config.yaml
head_dim: 32
vocab_size: 739
hidden_act: "gelu"
norm: "layernorm"
attn_scale: 0.177
parallel_block: false
init_std_qkv: 0.0147
init_std_up: 0.0147
init_std_down: 0.00216
warmup_steps: 200
decay_shape: "linear"
batch_tokens: [16384, 32768, 65536]
Each number is 50 + 12 x the weight over its row's rms, rounded and kept within 0 to 99. Layers, rows and columns count from 0. The size before them is the row's rms in percent of the matrix's.

# layer 17 MLP down (transposed), 384x64, rms 0.232, rows 110-164, columns 0-63
109:59 47 56 30 62 38 61 51 51 38 41 59 48 39 48 51 52 42 61 72 76 34 37 79 59 52 66 44 57 65 47 48 61 39 69 46 50 49 67 66 63 43 51 42 45 26 59 60 47 61 40 37 48 66 69 60 43 33 55 60 56 60 39 28
098:53 48 41 39 55 41 46 30 62 45 53 43 51 56 40 43 49 50 39 72 61 53 58 41 46 40 62 61 19 52 35 40 68 33 47 49 85 58 55 47 44 25 48 45 61 58 67 59 44 30 41 68 50 49 47 27 59 60 53 51 34 52 74 53
113:51 75 36 69 31 40 53 39 67 39 42 55 53 48 49 57 36 79 53 53 54 66 56 49 44 39 58 69 43 44 66 48 64 40 61 57 42 38 52 38 61 51 60 43 82 43 35 36 52 27 37 67 32 37 39 47 48 34 60 47 60 53 48 51
085:59 28 49 24 28 68 53 62 38 54 28 58 44 40 48 66 26 46 57 24 30 47 55 70 57 44 45 32 45 56 49 43 56 43 38 44 60 33 41 43 33 44 64 73 64 57 57 62 46 47 64 46 35 53 43 46 56 49 36 51 54 55 55 55
113:50 58 63 48 56 36 48 48 44 59 79 41 42 53 69 48 59 34 61 66 51 37 59 51 33 39 33 52 40 44 53 41 59 30 40 27 42 40 77 43 50 58 57 47 64 51 54 48 47 64 50 72 52 50 41 89 42 52 63 50 53 59 57 33
103:67 47 45 60 55 35 52 69 31 43 27 61 50 42 58 30 44 50 73 46 57 34 67 24 43 69 39 47 53 26 42 36 60 36 54 38 66 38 48 48 48 50 43 45 56 51 52 42 41 57 56 51 63 56 61 77 49 65 64 53 37 43 37 36
100:50 46 41 41 63 37 42 56 49 61 52 35 77 54 60 43 78 39 32 84 48 66 47 58 59 54 54 45 53 36 57 57 51 42 47 34 52 46 45 63 31 43 44 53 59 36 68 31 38 51 56 45 61 35 50 52 33 45 60 46 60 64 22 38
097:57 49 66 43 46 46 49 32 54 47 43 70 59 45 61 64 59 62 74 50 47 49 53 48 38 48 63 34 47 49 48 56 26 45 43 50 63 67 70 57 24 37 43 54 51 54 61 69 56 44 56 56 41 59 57 40 74 40 25 27 66 24 46 54
107:42 34 36 47 77 41 58 70 47 61 31 41 50 33 33 48 56 65 41 52 52 44 43 51 59 54 65 53 68 57 55 37 55 53 41 32 64 40 70 70 42 46 55 43 34 36 38 39 59 52 63 42 78 56 54 47 42 67 54 67 26 56 42 46
096:28 40 48 52 56 62 60 29 32 58 61 37 62 74 45 40 37 47 53 50 40 48 54 47 69 71 64 31 63 38 49 46 47 68 36 58 54 51 39 54 54 41 55 56 52 45 45 50 49 62 36 21 22 36 58 50 36 61 51 52 54 73 36 61
109:38 51 60 57 53 70 45 42 62 70 41 49 64 28 47 52 80 53 50 74 33 69 52 35 36 54 39 46 47 58 49 58 54 74 40 27 47 49 47 71 45 55 51 53 48 39 43 47 26 57 31 45 40 48 41 46 54 57 50 31 59 31 45 35
085:55 61 68 58 50 44 28 69 41 61 73 48 27 47 60 41 47 68 63 45 39 56 55 39 58 46 56 60 71 50 48 60 56 35 32 25 45 54 44 54 43 67 59 31 44 46 31 35 71 42 31 54 56 55 45 48 35 58 54 61 50 70 38 62
100:46 26 37 52 39 42 50 49 60 53 57 60 59 50 47 47 43 71 56 45 48 70 63 57 65 45 52 55 50 49 25 42 52 44 62 51 36 25 72 52 44 45 40 71 64 63 58 33 26 50 72 65 51 65 33 50 29 36 51 66 50 49 35 47
094:57 61 62 36 53 50 70 71 62 49 53 32 43 59 56 49 58 45 39 76 43 46 43 65 70 44 33 36 59 65 46 58 37 49 42 44 49 58 68 32 61 49 64 49 82 52 62 41 52 65 42 51 47 49 57 46 45 59 55 30 58 32 74 66
097:53 60 42 26 67 54 57 40 57 73 59 29 68 31 54 70 53 50 68 58 49 52 69 52 52 27 59 57 53 63 36 65 68 56 41 54 45 39 70 53 52 30 32 45 51 47 34 41 65 42 45 48 58 42 42 75 35 51 50 65 49 52 58 43
083:59 64 35 27 56 45 53 67 55 60 66 39 62 44 53 37 53 55 60 49 47 37 66 59 21 41 55 52 43 46 35 55 43 51 69 51 33 42 43 62 39 55 43 62 56 61 54 60 59 58 70 39 45 47 58 60 83 46 37 37 64 67 68 70
104:60 39 45 34 55 66 44 39 76 69 51 48 41 44 40 15 54 54 30 44 63 51 70 38 38 48 38 48 50 51 34 57 50 46 44 46 52 52 45 44 65 45 34 54 79 55 51 52 65 53 54 32 37 53 60 52 30 47 69 50 23 51 59 57
105:51 34 54 49 35 63 54 55 36 53 48 35 35 69 62 38 34 42 59 21 66 33 62 63 35 34 31 56 41 56 39 37 52 52 47 58 69 60 31 52 43 55 55 58 54 63 31 56 62 55 29 60 55 66 48 52 61 63 53 48 56 55 34 29
094:49 49 33 67 51 54 50 52 59 29 81 59 40 46 45 32 47 53 56 17 44 47 48 32 63 47 52 24 33 42 62 56 50 52 63 60 67 33 49 48 40 64 43 42 68 42 52 55 41 57 42 48 45 33 29 67 39 42 64 48 40 44 50 66
106:67 38 29 53 82 37 63 46 28 59 58 53 34 69 56 48 49 69 31 42 65 50 36 43 46 42 45 59 47 47 44 48 45 46 32 45 41 76 49 42 47 47 59 37 35 53 71 55 30 41 66 70 41 47 57 39 36 33 53 51 48 53 54 61
094:47 32 48 46 63 36 38 63 45 45 55 53 81 23 62 48 31 49 23 54 63 34 52 65 43 47 56 52 63 54 46 44 53 52 45 53 41 70 53 46 62 49 61 69 43 42 33 51 60 45 37 33 55 56 77 54 37 35 45 54 52 38 56 27
084:40 52 55 54 72 29 31 43 48 37 40 40 59 44 38 54 48 59 62 63 29 42 39 32 58 66 60 61 49 50 40 63 48 40 38 40 71 51 48 37 52 73 45 65 64 38 54 33 55 48 56 31 41 59 47 83 62 70 43 50 53 46 39 44
107:22 44 52 56 58 34 54 64 56 32 53 35 45 41 31 63 44 38 38 61 39 61 66 51 37 39 51 67 66 69 69 33 47 63 73 50 55 54 56 55 52 58 48 61 49 71 42 65 49 45 25 57 57 45 48 55 60 70 36 54 48 35 35 58
120:67 32 28 46 59 52 52 58 34 31 51 62 61 54 26 39 44 47 48 44 51 32 64 45 55 69 45 39 61 67 40 35 60 48 57 57 48 52 43 22 72 42 54 59 48 43 52 43 42 40 58 64 55 67 71 75 60 43 45 60 36 51 39 34
108:41 38 59 50 36 51 42 60 80 65 62 52 61 41 39 62 44 49 45 53 47 56 47 41 56 56 63 72 49 41 33 47 36 57 65 43 33 45 44 18 68 55 79 57 58 31 66 44 56 55 49 73 43 40 64 67 45 55 31 54 52 52 54 53
097:34 43 40 51 64 48 53 54 73 54 48 47 61 49 54 41 58 36 24 61 68 53 54 38 63 43 52 43 66 41 64 56 73 46 39 44 36 55 69 29 40 63 45 36 65 58 41 53 80 46 62 46 47 49 25 52 48 62 33 67 34 47 46 59
101:25 57 34 66 69 42 46 50 64 46 54 47 60 51 53 49 71 50 44 54 54 49 66 56 51 62 32 61 55 62 52 77 43 49 51 38 50 30 52 59 63 31 44 54 50 40 77 49 67 42 40 44 42 39 58 50 31 37 45 37 28 31 30 49
120:70 80 51 70 65 25 55 49 48 56 78 48 57 53 39 62 50 48 33 51 54 42 41 63 46 43 41 38 47 56 43 36 62 31 52 48 30 58 45 64 28 50 33 33 54 38 45 70 40 38 27 43 57 41 55 45 60 45 51 55 43 48 41 64
097:60 65 41 48 63 47 38 47 59 54 41 49 49 70 37 24 37 41 47 36 63 59 48 41 43 45 43 46 40 37 56 54 54 38 16 73 53 52 44 71 43 45 52 58 68 41 54 52 48 48 29 43 72 65 52 41 65 71 49 71 45 64 66 52
089:50 59 61 37 50 68 38 37 45 45 67 42 72 65 40 63 46 58 60 59 30 67 44 64 46 48 58 18 48 44 62 60 64 58 49 46 45 79 52 52 47 64 19 50 39 62 39 53 62 33 50 64 53 37 50 40 68 50 64 57 56 56 57 59
116:33 49 28 47 58 51 50 64 49 48 52 52 46 56 54 66 49 46 33 60 48 46 48 51 20 71 33 36 48 51 60 54 44 57 62 41 72 38 62 69 45 37 59 48 43 42 66 52 26 39 49 40 68 48 47 62 67 33 46 49 41 57 42 14
120:32 59 57 64 49 61 31 49 43 37 34 37 64 52 47 38 67 54 49 59 41 51 42 73 48 49 31 49 51 50 40 55 33 36 79 73 57 45 50 54 60 52 47 51 43 58 55 39 75 63 38 34 64 49 55 56 41 80 31 60 53 53 67 55
114:40 53 27 34 54 64 50 61 70 49 51 58 30 37 30 30 71 59 47 39 29 51 43 45 53 61 60 46 46 41 39 52 37 70 65 53 58 42 47 39 64 47 62 53 71 59 60 72 45 66 55 38 42 62 41 64 62 68 37 49 53 56 36 35
125:72 59 37 53 62 49 62 44 79 48 56 32 26 68 36 37 26 39 65 38 53 50 49 58 64 61 42 43 44 55 66 45 52 32 28 56 60 47 65 35 40 43 53 63 41 38 48 56 50 69 58 56 51 54 49 52 31 62 60 46 56 73 61 54
109:57 44 58 53 54 66 68 61 60 56 55 34 40 48 51 25 37 67 70 57 61 50 26 76 37 51 49 66 61 36 35 48 54 50 47 62 62 51 41 51 59 22 29 56 44 64 55 24 68 56 36 51 64 57 43 49 56 52 58 43 38 38 56 59
097:47 46 58 60 37 46 48 45 23 47 47 56 52 31 43 65 55 33 41 52 39 60 59 55 71 54 33 27 24 42 52 39 43 55 52 46 49 15 42 42 65 38 52 49 76 40 56 33 41 42 68 45 46 56 44 34 67 57 53 47 46 34 43 59
110:57 45 53 57 32 65 55 40 43 37 24 43 65 40 63 50 65 65 48 45 50 46 37 41 50 33 42 81 53 40 62 63 78 51 40 41 60 37 36 36 36 40 49 51 40 49 53 66 79 52 42 59 63 66 65 67 48 43 57 58 60 49 55 45
089:27 60 45 39 31 75 65 58 33 61 66 25 57 27 53 46 50 52 58 49 39 39 60 70 28 51 52 39 50 41 32 64 37 74 57 36 43 45 46 61 46 55 58 43 46 46 70 63 37 59 59 44 53 45 57 44 62 56 42 39 50 67 44 36
094:78 51 58 45 47 53 52 43 21 54 51 35 59 44 50 49 35 51 59 59 64 52 55 42 66 39 42 44 68 60 35 60 38 31 53 62 49 43 61 74 57 79 49 52 48 27 59 45 60 61 45 40 43 50 63 44 48 52 67 82 38 46 43 64
101:55 44 65 57 58 41 53 42 37 52 50 63 44 55 47 47 25 70 64 59 58 59 71 51 58 54 59 54 45 32 47 64 26 63 46 48 50 38 48 54 47 35 62 40 32 49 64 44 42 72 90 59 43 52 64 61 25 42 60 53 61 50 61 48
095:40 35 55 59 43 59 50 40 43 61 62 45 45 41 62 65 54 58 65 41 57 58 40 25 47 43 21 52 70 51 44 44 53 74 38 45 54 40 56 51 57 47 81 47 75 32 64 35 44 36 49 47 38 45 25 57 50 56 33 65 48 63 57 58
102:50 59 44 65 49 61 34 45 54 52 40 56 47 60 74 71 42 36 49 62 60 53 68 27 62 57 74 48 31 49 52 45 39 74 63 53 58 51 35 53 57 39 42 33 49 53 35 63 45 52 40 38 35 65 56 45 45 27 24 53 68 63 51 48
102:64 47 56 53 49 24 44 58 43 61 32 45 25 67 36 47 45 55 34 33 28 53 68 40 47 37 45 54 50 56 49 63 50 57 45 41 60 31 45 42 59 61 44 39 43 38 24 59 49 50 63 70 65 66 49 35 63 61 67 47 72 51 45 64
084:51 43 55 60 61 48 29 33 42 44 41 49 59 74 62 47 52 40 47 37 51 16 42 59 54 45 56 54 61 39 27 70 71 41 37 49 63 59 60 60 41 59 36 66 47 49 41 47 69 57 53 42 55 34 29 26 53 68 39 55 54 47 57 38
099:53 63 46 46 57 45 46 54 49 67 62 16 61 39 43 36 39 42 29 43 53 49 50 34 60 40 60 53 36 41 60 46 52 58 37 48 29 71 65 61 37 54 47 31 50 66 52 57 45 46 48 37 52 51 44 34 37 26 17 51 39 55 32 49
145:54 36 38 43 37 47 68 32 58 64 58 47 21 32 38 69 56 44 44 52 53 64 40 58 47 34 43 38 47 57 35 58 53 50 66 62 54 48 38 66 41 59 57 53 52 70 46 50 47 47 21 58 56 55 51 35 50 72 51 26 57 53 70 73
083:18 63 38 60 30 51 31 43 60 51 44 50 47 53 37 55 62 40 47 64 34 64 57 24 41 57 48 67 45 64 46 52 73 38 62 45 58 52 56 50 43 31 39 49 52 37 52 26 34 44 41 34 53 63 41 46 22 44 57 47 41 44 51 40
081:24 66 54 59 54 62 39 55 45 61 48 44 58 59 58 39 60 50 59 59 42 40 54 39 44 57 39 67 48 69 67 63 51 69 49 49 39 52 36 63 47 49 58 31 41 36 45 52 33 37 30 49 78 67 50 49 26 67 41 72 48 66 34 52
094:41 27 34 51 57 53 48 57 43 66 48 40 72 54 54 24 47 49 62 45 63 45 50 50 39 64 52 61 78 43 60 51 71 43 63 73 44 59 49 51 59 79 37 53 68 54 40 47 60 57 40 63 36 37 54 48 81 53 41 52 58 58 63 49
105:38 45 40 57 46 48 65 46 50 39 57 58 76 23 43 67 67 58 52 59 33 35 61 65 43 54 53 46 52 34 45 31 48 67 67 61 32 47 53 55 49 41 55 53 71 45 29 47 35 31 50 53 65 44 53 46 52 27 75 44 60 58 59 66
098:63 65 49 60 33 57 50 58 54 49 55 62 44 30 70 57 28 45 57 50 62 45 43 36 22 48 33 54 68 54 69 53 37 72 44 36 60 42 42 40 35 50 57 70 47 38 58 48 72 50 61 75 61 41 65 35 60 50 35 45 44 45 53 46
101:38 60 56 45 53 34 43 63 53 38 65 60 40 51 67 58 53 29 66 42 26 32 60 45 39 52 25 41 37 54 69 63 50 27 36 55 48 36 46 49 51 32 60 49 52 61 22 59 75 57 39 45 48 62 45 38 48 53 43 41 47 35 36 51
088:50 41 27 63 36 39 39 51 48 54 66 49 77 40 47 53 50 39 60 34 44 52 47 42 52 27 46 55 62 33 70 48 64 53 73 55 37 59 58 40 55 45 40 40 59 45 35 60 36 36 44 46 56 53 69 43 66 64 56 41 17 31 59 54
095:53 67 48 45 38 81 47 53 54 42 71 50 50 38 56 65 47 45 44 42 30 56 44 49 69 30 34 38 48 61 53 55 64 50 50 70 54 76 47 63 57 43 32 52 63 44 27 44 46 38 47 44 48 41 43 44 28 47 59 67 80 58 49 45
086:53 53 63 56 50 61 70 32 55 73 36 55 52 57 55 36 52 41 54 48 61 34 59 56 47 30 59 53 30 36 68 45 78 64 60 49 35 46 39 46 39 55 67 58 58 59 43 47 47 66 45 48 30 48 51 50 19 39 43 32 46 55 25 39
# layer 17 MLP up, 384x64, rms 0.219, rows 111-164, columns 0-63
097:52 47 54 68 60 71 47 35 28 35 33 47 39 61 55 39 66 51 38 28 42 67 39 61 48 44 49 39 49 63 46 53 61 54 39 58 42 47 28 48 41 48 37 64 42 74 59 43 38 43 50 52 27 68 38 38 52 34 58 53 76 55 54 31
109:54 54 60 48 45 48 49 45 50 50 48 56 50 62 36 49 55 55 53 57 49 62 46 45 49 61 56 32 36 58 47 50 38 33 58 37 41 78 52 69 37 33 53 53 80 63 53 32 55 66 37 49 51 24 41 40 37 23 62 25 56 60 72 61
089:60 58 74 75 66 45 47 31 58 57 41 47 59 54 57 35 73 40 53 49 40 79 46 32 31 54 55 69 62 65 47 52 50 38 64 58 31 50 30 52 44 47 64 51 58 53 44 54 70 29 49 36 58 67 44 64 34 52 49 47 48 53 60 52
116:49 40 52 72 36 49 64 56 41 46 16 24 51 37 49 59 54 59 29 60 65 62 70 45 45 31 54 60 44 43 26 51 45 74 67 42 51 47 60 49 79 50 59 50 49 55 54 46 56 39 59 69 38 58 40 38 34 46 55 46 50 54 43 47
098:63 30 71 46 39 64 57 62 29 61 51 71 45 44 79 51 51 66 41 43 47 40 38 40 41 46 44 56 60 68 54 50 48 63 54 47 51 58 48 58 69 78 30 37 44 45 76 43 54 44 56 53 57 48 36 39 44 48 53 68 67 64 63 52
099:56 65 72 47 49 50 40 50 30 45 42 38 46 38 67 45 29 67 56 70 45 62 39 47 50 37 66 57 67 48 54 64 60 37 35 50 29 33 32 57 54 44 75 45 53 59 51 46 46 51 54 45 78 44 50 29 58 31 39 50 58 68 44 58
103:65 48 60 73 52 69 65 69 47 55 57 55 63 52 63 66 39 43 37 53 42 34 47 56 55 69 38 48 53 34 50 51 49 56 41 51 36 55 50 48 61 33 65 53 58 51 22 59 60 25 41 45 66 53 48 27 73 39 39 63 62 66 35 43
108:55 38 64 64 31 30 43 44 57 40 61 43 39 46 45 78 47 31 35 62 51 56 45 60 40 50 49 76 27 67 63 31 54 48 41 41 35 41 35 43 60 37 33 58 42 66 45 72 61 56 52 49 39 51 49 58 69 43 50 58 71 54 50 48
095:58 58 67 46 33 70 25 21 52 44 50 41 47 31 45 48 73 44 50 45 42 70 38 51 20 28 47 45 33 56 60 45 49 44 46 36 46 80 59 49 58 42 52 45 47 48 54 59 55 39 40 45 75 62 39 44 51 49 58 41 61 46 47 42
105:33 36 66 69 38 67 47 44 79 43 40 47 40 62 54 59 57 40 53 55 36 56 58 45 46 35 60 40 36 60 63 58 74 50 60 63 40 53 59 44 43 54 45 61 39 72 35 37 41 28 54 47 42 40 55 45 43 54 80 50 70 44 63 37
080:29 54 45 47 47 39 49 37 54 50 47 37 47 68 57 50 42 49 42 67 58 64 55 70 61 52 59 59 59 55 42 43 35 35 55 44 44 45 62 53 34 24 47 59 44 91 64 58 62 55 60 55 41 39 60 59 57 62 52 36 58 13 57 52
099:55 64 62 39 69 48 57 62 24 56 37 43 54 59 40 75 64 34 33 66 50 62 53 68 48 34 52 63 36 78 54 61 59 54 77 63 56 56 30 40 57 43 37 38 55 53 49 45 43 51 46 43 40 76 48 59 46 49 51 36 57 46 59 58
093:45 58 69 49 53 31 50 45 42 50 49 46 59 50 63 82 44 49 54 40 54 48 31 31 66 41 47 43 40 81 43 63 50 33 52 65 54 65 61 51 48 35 11 55 53 42 38 41 58 45 45 53 56 48 52 68 56 48 37 52 71 39 63 52
097:24 65 52 61 29 39 50 55 45 37 46 52 41 58 55 76 39 65 41 50 67 53 26 65 38 68 54 38 47 53 41 53 44 64 53 51 36 65 39 73 59 61 54 50 47 42 58 54 54 34 40 52 20 35 36 60 40 42 42 56 52 37 47 33
092:49 45 48 78 47 32 30 50 43 55 32 40 57 67 57 45 49 48 57 55 54 49 36 54 63 50 51 72 45 66 78 52 41 35 17 29 66 38 67 50 56 54 51 43 32 49 51 41 45 54 54 35 55 65 45 43 24 55 57 50 53 41 48 37
098:33 56 50 38 63 66 44 50 57 60 35 49 55 46 44 60 50 55 28 32 49 46 37 59 55 42 46 59 45 28 42 60 23 70 53 61 48 62 48 28 41 34 62 55 63 63 39 61 53 49 40 47 67 51 74 65 42 47 38 42 47 69 71 71
095:32 63 56 36 47 68 44 77 43 52 55 54 43 39 65 54 54 45 54 68 50 56 68 61 64 47 36 46 52 59 26 40 58 55 49 41 34 43 30 41 54 22 46 57 58 41 67 52 50 47 67 56 67 28 30 42 67 41 34 46 50 41 37 50
091:59 57 88 67 47 47 28 39 52 43 42 70 51 45 59 46 53 46 26 31 46 40 57 37 35 52 60 53 46 41 36 44 61 61 42 52 53 65 47 52 23 74 49 65 36 47 43 62 56 45 29 34 48 61 51 61 55 43 39 43 55 64 53 36
103:47 66 53 46 26 58 49 52 54 48 67 52 66 73 48 56 45 51 52 39 38 44 38 60 62 53 68 57 47 60 47 61 63 30 28 66 61 58 35 70 48 40 51 52 47 52 38 30 59 34 53 41 64 75 66 70 41 49 40 50 29 34 53 40
101:71 60 72 47 62 59 35 47 48 59 45 52 66 48 60 31 47 58 59 32 42 29 44 46 63 21 44 53 48 42 42 50 60 50 35 46 53 37 45 63 62 43 53 47 58 49 45 64 53 46 45 30 43 60 34 09 47 29 48 36 48 59 51 36
090:50 37 53 55 45 56 56 42 50 45 50 52 22 55 44 58 45 38 63 68 46 60 67 62 52 57 43 45 44 52 51 35 54 16 51 50 47 48 53 41 53 21 49 49 45 44 53 28 51 59 42 76 66 30 51 55 55 44 35 43 52 39 90 55
104:40 58 40 55 56 75 40 71 55 49 55 72 52 42 55 43 47 51 41 21 44 37 51 45 50 50 33 59 45 56 80 46 51 30 38 55 61 50 21 61 50 45 48 58 43 56 58 59 48 38 54 42 57 57 65 58 48 41 30 24 39 60 65 69
102:66 55 54 33 43 58 48 74 84 46 38 39 37 36 62 72 41 44 40 41 52 46 53 46 41 47 33 44 37 38 30 69 49 71 50 58 41 67 42 51 52 55 37 34 39 48 58 49 52 28 53 57 61 46 75 51 51 48 45 65 42 37 50 33
108:69 49 49 46 47 73 49 59 68 55 33 48 38 58 63 51 30 59 29 47 46 79 39 60 63 64 47 62 48 53 48 60 42 45 28 41 34 60 41 38 72 36 43 57 50 47 42 41 49 52 43 51 53 79 57 42 32 44 54 47 19 57 50 48
098:69 41 47 36 47 57 53 45 38 37 51 63 53 52 71 42 37 48 37 63 55 44 49 59 53 53 57 34 45 32 34 52 30 56 62 67 32 50 49 71 48 26 54 54 69 56 46 52 83 59 55 33 77 44 67 38 49 57 54 47 61 36 48 38
105:54 47 68 39 59 74 49 66 92 58 67 48 46 68 63 56 39 48 42 37 41 47 52 74 47 51 37 47 57 60 61 46 60 29 56 49 52 52 39 51 49 55 69 57 57 44 60 75 52 64 49 37 67 47 50 41 48 61 64 52 59 57 49 27
117:48 46 72 49 47 58 50 47 78 61 61 68 52 64 54 50 59 56 27 24 51 30 52 56 41 47 52 59 42 58 38 49 64 41 51 53 48 68 32 61 54 60 33 46 46 31 61 47 44 28 67 53 54 53 67 73 49 35 57 51 38 62 30 34
091:48 46 44 60 60 51 42 49 45 79 38 52 45 55 66 61 60 54 36 70 64 55 44 41 35 57 57 54 30 48 54 54 46 57 44 45 49 32 58 52 46 44 41 45 34 59 54 27 53 43 72 53 39 74 56 58 27 28 50 42 50 16 48 31
097:33 63 60 48 30 52 53 47 34 38 51 64 48 67 32 61 44 48 41 57 38 82 41 56 39 35 40 49 44 45 66 72 49 36 46 32 70 59 52 50 67 36 52 21 61 54 67 50 47 39 41 47 64 37 46 49 41 46 51 43 62 58 62 33
108:43 80 67 17 21 52 54 50 33 54 53 48 57 49 53 44 66 56 46 52 45 45 49 63 62 50 41 59 58 57 58 57 48 66 49 38 47 73 49 54 60 51 30 46 63 45 57 38 59 31 56 34 48 47 16 36 46 30 44 46 56 57 54 47
116:36 39 53 78 47 63 43 38 54 64 34 63 39 58 55 50 42 46 39 60 47 57 46 36 36 71 61 67 39 50 67 48 68 24 34 44 42 55 46 54 33 52 54 60 46 54 50 56 39 27 21 43 60 50 77 54 44 40 54 45 53 63 60 57
106:40 31 55 43 47 52 47 59 39 36 53 54 32 71 46 43 71 69 35 54 53 41 54 51 52 56 59 50 52 51 38 65 44 76 49 48 50 53 44 49 66 64 33 45 24 52 38 09 53 32 68 56 42 40 57 56 55 46 56 40 29 38 45 52
100:17 65 67 51 36 63 41 58 43 59 31 64 51 73 71 43 46 48 58 53 53 59 42 62 40 50 22 41 22 32 34 45 35 41 48 42 71 42 45 64 43 60 57 58 56 52 65 48 45 66 51 50 65 47 45 48 40 36 41 49 50 63 43 54
112:46 41 57 57 53 52 41 43 48 63 56 54 40 52 61 41 26 51 52 19 50 39 44 57 33 57 80 59 30 70 36 55 46 38 61 42 46 51 30 84 51 52 52 58 56 64 39 49 45 49 40 23 52 38 40 55 36 56 58 46 50 46 46 28
101:43 37 68 76 52 44 33 59 78 64 51 40 55 78 60 49 49 50 57 50 43 46 46 55 58 56 49 54 44 71 22 38 46 63 39 47 29 28 38 60 28 58 66 61 62 54 54 62 65 57 49 42 43 60 52 52 37 39 50 66 53 54 38 53
119:43 57 52 30 48 77 49 61 47 44 32 38 51 54 49 48 24 61 50 32 49 34 45 56 52 60 72 50 43 56 49 46 61 39 64 56 34 63 37 29 48 46 51 60 24 71 51 33 60 62 39 43 45 36 50 70 40 65 48 40 56 75 55 44
095:34 39 42 53 65 51 54 47 73 58 29 67 38 54 49 74 49 33 44 35 48 31 46 42 50 57 56 45 36 57 52 33 66 48 59 39 59 49 50 70 38 57 53 40 61 72 44 43 46 53 85 48 47 46 61 56 38 50 30 28 51 32 60 55
090:49 52 54 49 38 53 41 55 74 41 43 32 47 43 50 59 41 62 48 35 58 40 41 49 58 44 36 80 52 36 60 45 65 43 45 44 43 50 81 63 48 47 72 39 41 62 69 63 62 57 52 62 39 29 47 52 21 42 42 25 46 50 38 56
105:57 27 55 52 39 49 57 47 43 47 63 36 33 48 42 56 61 42 42 49 62 41 41 49 30 75 50 51 41 51 59 41 54 40 53 50 57 67 58 57 67 36 30 57 31 49 66 49 37 34 45 35 24 56 60 53 39 53 55 44 55 69 36 13
091:45 30 56 45 60 52 26 63 72 58 62 42 40 48 42 54 61 34 36 37 34 28 28 56 62 64 52 51 28 59 55 44 47 41 60 29 51 50 61 61 57 76 52 65 42 53 45 78 56 52 47 46 47 59 35 40 33 48 60 50 67 41 58 53
111:33 45 55 33 64 43 48 52 49 56 45 49 60 50 38 45 34 56 45 55 47 31 48 53 34 69 59 65 57 60 35 43 46 66 56 44 46 75 52 73 71 43 45 40 44 55 54 67 45 50 28 36 59 49 48 59 39 47 23 57 60 14 64 40
101:36 55 56 50 38 37 50 55 57 63 27 55 32 55 39 39 57 44 56 33 39 45 69 44 51 70 57 36 22 44 61 57 47 37 62 60 57 44 51 27 47 64 30 70 36 63 45 55 43 30 48 50 78 46 47 31 65 36 48 50 62 56 49 43
096:35 47 41 29 28 26 72 38 59 45 62 59 43 66 55 63 45 56 44 63 61 71 59 49 49 42 42 51 37 68 64 44 57 43 52 47 52 65 29 26 65 57 49 35 61 53 43 66 51 39 29 47 62 48 60 55 47 65 60 37 48 44 37 32
097:40 54 49 45 49 42 43 47 65 51 38 48 53 73 60 29 41 72 54 32 40 37 48 62 55 48 48 48 37 49 33 39 64 53 39 62 56 40 47 50 62 55 60 26 49 62 40 65 69 42 55 50 56 35 61 27 70 64 34 54 49 33 19 37
120:55 34 81 62 45 48 50 36 67 59 46 38 22 58 57 30 37 45 47 53 47 49 43 49 45 50 34 47 49 48 53 50 43 51 42 50 63 64 35 48 60 43 46 53 56 33 63 59 42 50 53 59 56 69 75 41 84 35 45 50 68 34 48 29
079:40 54 48 47 68 65 60 56 42 42 46 37 52 45 53 43 36 67 48 38 69 37 45 90 40 51 27 44 49 50 48 46 40 55 45 37 44 49 44 31 55 48 47 57 65 57 55 65 56 63 32 42 60 20 64 35 73 44 65 62 58 52 35 53
087:46 38 52 56 34 50 40 35 70 41 25 56 58 46 57 53 49 67 58 38 54 29 59 50 41 39 50 59 64 55 27 49 36 42 39 69 28 43 62 40 53 33 43 57 40 61 47 49 60 51 85 48 53 51 47 59 67 60 50 60 50 28 69 67
101:49 71 46 44 45 43 56 63 56 29 46 54 38 59 28 24 56 58 30 57 46 40 54 65 48 54 50 44 49 56 38 55 60 59 71 60 47 61 55 33 61 36 54 61 56 38 38 37 46 52 62 49 33 17 77 48 37 62 42 60 74 49 50 53
102:81 52 74 54 27 35 41 39 52 49 23 49 48 23 48 29 47 65 59 59 38 37 45 56 38 58 48 69 63 58 48 55 50 70 50 48 41 43 39 46 58 47 53 42 59 49 54 30 32 53 47 57 40 70 71 47 56 43 49 41 63 49 42 40
107:57 47 74 57 62 41 56 49 45 37 68 59 35 55 44 51 52 45 47 50 41 65 49 59 33 42 59 49 44 33 65 44 33 25 39 55 49 58 25 51 47 66 48 51 35 66 56 56 44 69 42 33 65 34 46 32 47 34 43 47 72 68 41 25
102:67 51 53 47 41 62 48 57 41 59 40 63 44 77 64 48 45 56 41 62 43 48 46 42 69 47 51 47 57 27 47 38 44 53 71 38 42 70 39 50 61 54 83 47 27 52 49 55 63 23 39 60 40 41 75 37 33 48 56 47 51 53 53 69
084:41 66 52 29 38 63 72 55 47 71 34 57 36 74 69 47 31 63 40 45 44 48 49 56 52 43 61 39 38 61 47 57 39 29 43 48 49 66 51 65 56 51 65 41 55 32 44 31 83 60 47 45 33 57 57 43 42 44 43 65 61 56 44 51
098:56 31 60 66 66 29 57 66 49 37 33 45 51 70 31 35 47 75 52 64 44 27 47 55 48 46 58 41 42 65 43 28 44 52 61 54 58 45 63 57 58 39 40 63 53 57 51 55 34 60 50 68 66 49 70 46 68 59 54 40 64 62 66 52
100:64 44 39 53 35 50 43 43 69 60 41 42 50 74 59 68 78 40 36 54 61 72 48 46 33 47 43 56 27 58 68 55 65 62 48 34 47 27 40 59 67 68 44 62 42 60 52 51 39 48 46 41 46 44 65 53 57 61 28 41 52 67 52 41